config = dict(
    n_layer=17,
    d_model=512,
    n_head=4,
    n_kv_head=2,
    head_dim=128,
    d_mlp=2048,
    vocab_size=8192,
    activation='tanh_gelu',
    norm='layernorm',
    norm_place='pre',
    norm_eps=1e-05,
    positions='learned',
    qk_norm=False,
    attn_scale=0.0884,
    bias='all',
    tie_embeddings=True,
    parallel_block=False,
    init='normal',
    init_std_qkv=0.0302,
    init_std_o=0.00517,
    init_std_up=0.0302,
    init_std_down=0.00259,
    optimizer='adam_variant',
    lr=0.000544,
    lr_mult_qkv=0.4,
    beta1=0.9,
    lr_head=0.00383,
    grad_clip=2.0,
    warmup_steps=363,
    schedule='wsd',
    decay_fraction=0.767,
    decay_shape='linear',
    final_lr_fraction=0.0,
    batch_tokens=[32768, 65536, 98304],
    seq_len=768,
    doc_mask=True,
    z_loss=0.0001,
    train_tokens=651600000,
    steps=11163,
    dataset='wikipedia_en',
)
Each number is 128 + 24 x the weight over its row's rms, rounded and kept within 0 to 255. Layers, rows and columns count from 0. Numbers have three digits each. The size before them is the row's rms in percent of the matrix's.

# layer 9 attention output (transposed), 512x512, rms 0.0339, rows 97-127,225-255, columns 224-255
093:146122119150117143121148109105154097120116131147130109148152122120100127168126092140111160130145
089:116145127137135166125107127089151153148160117103152137104094155129130145144093101126129160121110
090:146104140086116117158164119171147092145152104117110121107109123156112127058106155122136135183133
085:114144143139145124131085149117211132102150086081130103167158112151108140143111110135099121177142
081:099079107084128104138151123136099152134129136156119140090118127138149116136109113106107135123145
089:129144123122107130148134150137122121131085113151120120151123112132138115126143142106142123110122
086:091090135108128093143144112115129090098147128116147127106128137129156145160151144105138197102156
086:171147125129157151097126149130154123115115134150158125128149144134164107143135156097106163161128
080:172111131142199112125095135126153143114099131127127151151122126143104148094101120105116085128122
090:141140107151158111107121123111122089163136124118155154123130131122116143139093157154112139144124
092:109108154115099143152108121121115098113109118160088134143121116134121153128116137111108108175091
084:165165152131102128107165135121132146141122100188105090130085162141161142129110102122090106191139
093:142136153164108116124162118140120099122141085154131110121128128128147164082139155149148096171160
083:148146143156098080113125113162126134177161168112124093161121136138140087108136137128117107146184
099:163122106162121168117117131135118085121069121141127110104119150134102132156130147156087170184124
086:171118137103098138126122139128130162118136184122126151162064134107147118098140129094169149152150
095:066143156120123137108119171132127119130137130103109100135134168110113137118140057123122117100118
089:156098081151154126121133158133121090148111147139125110113118120119134107124131121138146124064113
083:127140129139112147125147116134121106135133124123145112129124133128144142126103170162108114132125
091:119124149113116137133155137155106139144144120118127099142109107115102153125142111156120103090156
090:116101102133126103157100153128127158158124137101140156093111127157121122145122097148107108126145
090:170132132125134132104159114139161147134147107144100094139113155140152148125133193140138156099120
084:127107138146130108093151154136107142132081150176099192143140122125098123128153157089112165096103
088:177165133172165118067115132099155161129163107115128099149166130093088144158132113131105133137139
083:115132146116164157151111127101140150115145120113140107164142124118087148117105107089149105078114
091:126113100152170155139116122126084135140155118096110114112117141129104122137112088126105135170122
086:134162121125138141117105118122140137107165118116131136106130111130148133138112110113136127162108
093:077145153084131135099106134073124160125135146151127152094159093144155121121147080089160162131106
081:131075106101144125115141122125114132151171109097152129118141135130115115093113121127143162126151
087:102098154137114114146142131115106149109118137121156091117107117137129118133162089140138159099115
083:165087112130158155103134128108136112113087129138122155124105136161077105144157116133138113145108
091:155131118114143110157124156118139115164106116133136124153155109088146101125052148107119166138118
087:131136148101118125116115160102116134149125081140160148100169115118093132105111064129126133125096
094:113157164139122143109135145153090095137152087145108100111159127127124137073127119145131114136140
091:150115171149104122116145081156159130148133175083085130134174100148098131172111089135093121175109
084:109062097137133123129127152127109162109139094134107162115130127145163140126103133131131112139138
084:155137149163134131138130163143160130111076111122137095139139151116110074145170130140151113118100
086:101145125078110094122136133126132125121156109132146100118115121119145124109127128117131125122117
082:126120121166131121152116142129140177119164142142166125121140138121132123150149133106114120129135
096:188138129159152157142104145147149104096155131117145138143162085132134138105133072129098126109160
082:093121139177107105122111114141118111163133125126149162097130129131134196116104160160113118142128
087:121128133153147131107139123129116138125150106138112083126117124127139166129145104122094098154117
091:192121117120164111073153132099155134127097149174132110147131113177133106107108142116104119133117
092:143146133141108162054164139131127125136122094162099116147157127111129146080124136137123090124148
089:155119158106099142118144123124120127151107148123124127165111115136132104147113133112067128099137
083:138121113160122128081145144142154110134068122111138135094119109098119162122087128160063144150104
093:186129132138138165116165137107153139126094145115152101143127158129105078120126105131152150110182
083:095116136112125120143090136185105129119095124106130113120100163108143131133149102125157098121148
088:146109109129142126137145125113112105149112142113129113145121157132108112114144120105180078112141
087:117155158131108117108113130152114128145166127148104141121147135132124151116099134133130133164100
086:088099124140129118148139120132089179121127133112118157124121104112111143122122139163161124132096
094:069130115116097094184117144124117128110131164125105139098105152116113161090150115102123113151153
088:163122124125113186070158120129161116141151098154122106145117139122114123140110169119130116107135
082:096126123139123136106103110164100132128155133116129117141125134079129138150139120084096144147124
090:161113091155121138147139120121128130109123157116105127114135170120143148156145133115113126135167
095:151144130143149145101126137127160125168112156096131086154139143124081099114147115091130137115135
092:131114106128137147141114147144122114094153107101128137116123131120129149163145085125120159073174
082:139147111144144143121127124127162124115135089130125162122179088132147123128129116139128181143106
083:102151152147156075147081122131114132138135112148143149100135140121171118138161116131137120156168
088:078088113117150108148116156113134172134154149146125119103121149107149129137173112105131127130143
085:153122159086092122130131107167111137075100137130144130148132127149110109143095155125160119119096
087:128144142166121115108137154163132123108125102132172123158083126104132156176110165114107117087154
# layer 9 attention value, 256x512, rms 0.0238, rows 98-127, columns 224-255
094:124126110149151112138161088165094121090098158155141096108112150134146121126103141149131124140145
092:144100112144155141088120133135119132122130164133147136110125111132142113175142129131131152086115
090:173126081117167160152136130125076121136123132168131137144151172078132106143110139125113124088140
087:134158165150149150161157144153164094136144157115147085124120178090136136151139132151134149122125
093:096151151127135116105136082141124150132145113118090145134167135105158184122144105139132111139125
090:173116101174114155114170126118075145136089127119130159142114107123067071136134124117136130136143
093:107144117109092104134126095162138147131099163082144117133079125086122150133155102141161105091152
094:118091127114108140098153112114133149122141104106136092140131126108109117135133149102146122116067
091:132122108139121161121139127163128139098087101110119118137154161164150101100173113088121167088145
095:135117112124111155117160119119129125152137129091149143135151101146130093117111158083143196089128
088:108135129134085149181142135139078108125136140101112161090179127110143090129135136123171110093135
095:096119136151137157155092136150120110133184196109187118113154130128155094157105090149134161117159
087:113146101134119153173138141093147068126165114121139159106167117149116165143133133143090143142094
094:145153148102152110117111100160144140141166138124171084131132140161122115117166117096176085106141
088:114178153159119127105132150117121109133151108103162158131146109154117150158112142159113091090099
094:160111118129171115139159073122150130145117120149150126120134088115123119113127173127136150124103
092:120159133117130124143131107135176169105095120105098136110144086110135117141149115166099146139140
088:120123085121132106156138094129127169106087139150145131143124116132135080122165127105124156082136
091:103153097119123161132087115133150126125073154103180128141176166108117105116158161079107169136105
095:114140149117138126102148088124118118119113097140187112140134185116135121108072116135120119183165
090:126136144105122104150047131127115124129104172094124138133099114159102131126149109109133099139120
089:126122144045118110137151136142174104138176095104158101126142090117120152098122129116152085152123
090:112141185103103134135111094118085103134124131138168156142107114152131119073123158121157114111111
093:097130094118119109101165113132166155132148142157123130135122130151135109157150162154151134141099
094:160096123143089128145131134102093127133120101139107134146130122134116090122118149134134131152130
087:149128109091086111139146138087149065104126172144138131117124134097155143099147132151117103111141
095:146107120155121164125144105162109142131099109089125130144078137106120120125093123135137115138116
086:150157131133134152129116118105091091170156161078091120152139130154158146118111149107085104129123
088:086149100128166119065141099107170127130146113115124148128139143130118120124153132127151083137125
088:153146129101112136157134131155148129096143134120114150134114128172129093060106109171144108131118
# layer 9 attention query, 512x512, rms 0.0286, rows 256-289,384-416, columns 224-255
082:118136113130109154106109141143097107117094172132142115162144150117162106181087102140121142085167
079:181123118162154098071147132097145106057123129123151080105159139123146137148156121101153095141137
078:069103142153145129128121137083078149096150130140141134119138121128137100139111099090125117158115
077:084127123100123138123116150123136116113122149184115094118112093150153118143138151147131121115156
079:109120143094116150104171137133125162131117168115086112140113106111142113107139123139166106122127
082:144126129125125176127132103117129149099119087113118133121141150095148135131173171142161073080157
086:117141125134186110163143145124152114141124122141103129126129138117111128143112112103141135102092
076:090112155137169107120107113108120116138120140108136123145143120114134091137110175101161161129106
084:099105145141118144160129148129137127104112113125125143128129135126121142138088110141132104106186
076:124148170198169095078082138116170141129060136108156117152152114172088104140110121093139107124132
077:177114107122140088133141118149112164092168124104127122132131154127151142116134088129132129146148
083:117133114120123138121125117166124128097163110142144146148170159109122104144163107130115100139139
085:125136147144162152149111097152133111110126129094119180135110113132117185122143134139113106133093
090:130128179156120110148115111105148107127135128142124108105109092170087115181104119099137109142140
076:134130132095147083119116131157085115125068114124153109113136104139152146103112154113097072095121
085:098128132091084133116146118110118123109136098108137104097096125147148116100108137132117101104128
080:109100139134137162108170131156129138098140114121090141115094043081085113107140149133144100122103
085:113105138106105117086112081113112115135112120152130127106131151142125096123116154115179103131129
081:115138116110137111138170115125127158108122162152099137121119140113156103107130123137132120118136
088:121132144156128141096114142106159124118083133159121129119165126138126093168124128147082123125143
087:124101145117086144110167153110210137099109133141115162096138119111127106168205131113134091137155
076:130130135152132101083137120096129182161144102100089149112125136141138129134128141114122146144168
074:097094139121150119100093121144103149060119139132106128131138152118131107110115118115118147126161
079:152147156122149163138153135131106135108123153116099097134156126159114127135116146148106134135156
083:089119132135082126120128151132126112152102114086130118120130129105139159065101149120185124115140
078:109137131136135130184109105128116125157168129107113114143138092118152168115106136150113116134122
080:157143140138153144111142169141177138104122136144071097144111132159135154111124166122140118136128
084:122121140124149143167099108117145105107138131145112144136159144120171172124114124129137106109150
081:119121089123163125140070152133131132071122156117151181128111134133097147123092098133143176137109
084:133132138134135184154162089127120131112123131120156146146082167125160138134140142144101128140140
080:125130146154160133147104147139138110112136117113121125119127098066133135130157153106164173117088
086:128153131145142097152100152133122099122135121096138126117122116119113130113106121118081156136158
080:126125098185125175123125175169148119099100127169137131105122118093111129138177130125082126144116
090:127131137153161089075142159144126181157109117131139115088139138150114129145070158130118109158114
129:125126125125131177110107127128183161120093111140137151116120145109145147160143137112126176155095
144:118101144093123145125131105133106090148140124110147140122114150109128113152124157086122129091170
139:116055130130133138080158109086086154113151117187123092138140128162150150112124152142113138108127
141:132115151144146097134140140115168140124116125084075126104138109132120118086133084146134106148124
132:122151145073127117112137147107174133120146152093135108128097129133109098078107143126158130107123
133:101128148112113149100131126143163158137105112101090079145120132107119152128130116163116134073157
139:095079098159136098098150138104102149103089177073140086123091151124146119111118158126103101124160
135:133164172134125156138127113140167128151160108082156074127121146164150104119146147171080117142094
137:151137120141121085122168116132083076127132111152108128139129161131153120119167093133137128091148
132:128104099131111122116162141161099105119137134157165154133160158131143082132129174127100104128157
145:129123175133105121128068112135158141127166127137110138110118113186114125165146113140120116122148
120:117130124174191153087127128134148146120149116074130115136159120122184122080126115099088101175142
138:138129130078105136099130135132079094130126120167136137142160156129063167134125107175123120161158
129:119183114093151158096116102110146163160116138104139124095102153104135155124136123143163124104116
145:102116103049137112107139123100091147115121138146144115142110127114123155123115134128106096127147
131:130134151112129136160150109113165073080116131133124188102129145117114104160152133129136102101128
139:142126130123149102158108150114156150123133149095157123113143097134088116113099114112129117136097
124:076166081118121138102101155118122119147129110089140128112093172108154116123149105129155118142152
134:133158096131155132106154149141092129131109144121141131136111106119130141078100164155154123151122
133:132044140105139129089141149095101088070131159168124141143146101146159076124085161136087126121111
138:114116122097112103058200128123099144099162153144151105116126112097138077083132167100144117094154
124:121119113094141187121128092122134114145161099132120117153102105070124153152140166094162164110130
147:123188078132110145164135147165141122147118109129118145133157148123117106140058186132120200161087
150:145107143147131122120143142164142131132110150116127147126148121200142141142060175178106152163100
129:141088120119092112153152125112114144119133162220163132122125132156127113116139155153153162099151
145:100126135117140153083161155156094127117128124169114121131142147125142125115141109105108063133135
130:130199128124130158148095145126141149098138145106104125083155107109127171106114124127144180131059
122:112108176130127144125119104134119142161137141081105128105146132093152127134164113134137104105124
131:144145113147156174136130163108172174112142129150106112113124159152178155130104133135111141123087
129:101146102141134147093160111140111116131157177096165144128106128096125088136167120093124121079128
143:118111132178130115091112125128105084127137121157110127144145143150125119128144083119114144136140
139:139214105147132138142145128079128081170110144097154155116129146106109111101175153141141135075119
143:110188152096110153100111139128102106114140092111095182144150152099098159102142103157145071077115
# layer 9 attention key, 256x512, rms 0.0276, rows 128-160, columns 224-255
099:158119184134131117150142167130104121165110148105145141128122093133123143119128122091148140131129
111:116142113107129115093131114107102125135148113122115061168109132154121087130119147117118102106159
118:107131091157145143144147115133111143101118125137136150108123130127109124076122140125128170150111
106:090137156139138096158122110104137120086119141127131128116126116089174118101131115143142134129090
108:131162159138113129077132121061157128142111138132159114164152150111134112142149124150144176128162
115:105149120100143123116152111112111164133131154110173100178134125142150159149161146126139136078116
113:096151114141136110102139155128168109093117125111098100120124094111117126148096159092119127118136
116:155147189145110119150126108107133144134099152128148137109108107185126128165124095155121090141126
114:126131115127153092110178139134142104097123110151175155111130132101106171044120140128184110108107
115:136088130137137123119180098118108081151130174161155133145088120152114101127107130113123112115163
116:155108151122096115140088109125113125093099106116113159129139109131145154145121122115099071159149
095:127103164116163122123137153082129131179122133120088123133141088143127140114158155088107151118098
106:190114129116171125133119138120124146134107123110125124117101118171099147127139129127130145131108
109:129125118106097151142139169075121130121136149109119062186082101108096107117130128097135113099141
111:111122130104127089145175130101149100111147107145129109096109151138142101160133151144135144119152
102:109147121091114085149122151148129118078149145106150129119107082137161124146144139083157122125132
114:088131146117116130145117153114117157110112136093100133124115085090152146128159106140166147122113
096:136129106147121141147111109147124122116137083122120160095138106135139112151130111108150100155121
106:128111129129081126141117125136150131118133128104124110135166150121156174128137154175140166136118
115:071117101107129130123139161127132112140083138166143128075127165098161078180138168136148159109139
113:144108111132118163101150124103096123108150157150102146127152154139130116079130168142155137122121
095:123134135130122143122098122093098165125132133119132149142104151196112129132132112179108100118161
111:155148117156140114151093122125123130158127130123122149131115154115144107155067132119134155173140
124:164149137120114111130146120135145132162087133066136133092115106121165120161130148125092123156133
116:135134112122143131089144112159133141111161123150104084151127136152168167073116161149148129109117
121:095104107137139148127170120117089103127137112144156055156123143131108141119111096111129128093130
111:157149137117107138101132125099137145143090109099118130145140131073133141134111103101143148149128
099:129148105137122120128137121093129110143110097125131095109148150127125115151146144088101132132141
112:172089125111126164119141166112156138132121149143078165120140135143116097136151104137135158191118
121:094118132101141173119129133093131154122117103079111116120138118120157186135144164136129115093136
113:154094123162174124121096131161100120111147102175119120133142135146074137106115118122074143157076
104:092117108133112113138140148174133177147160092098154123122100148097083106160136091130168127097129
119:139127171086088144111122119174158122120136135131142107161089148132126139171132095132117097115113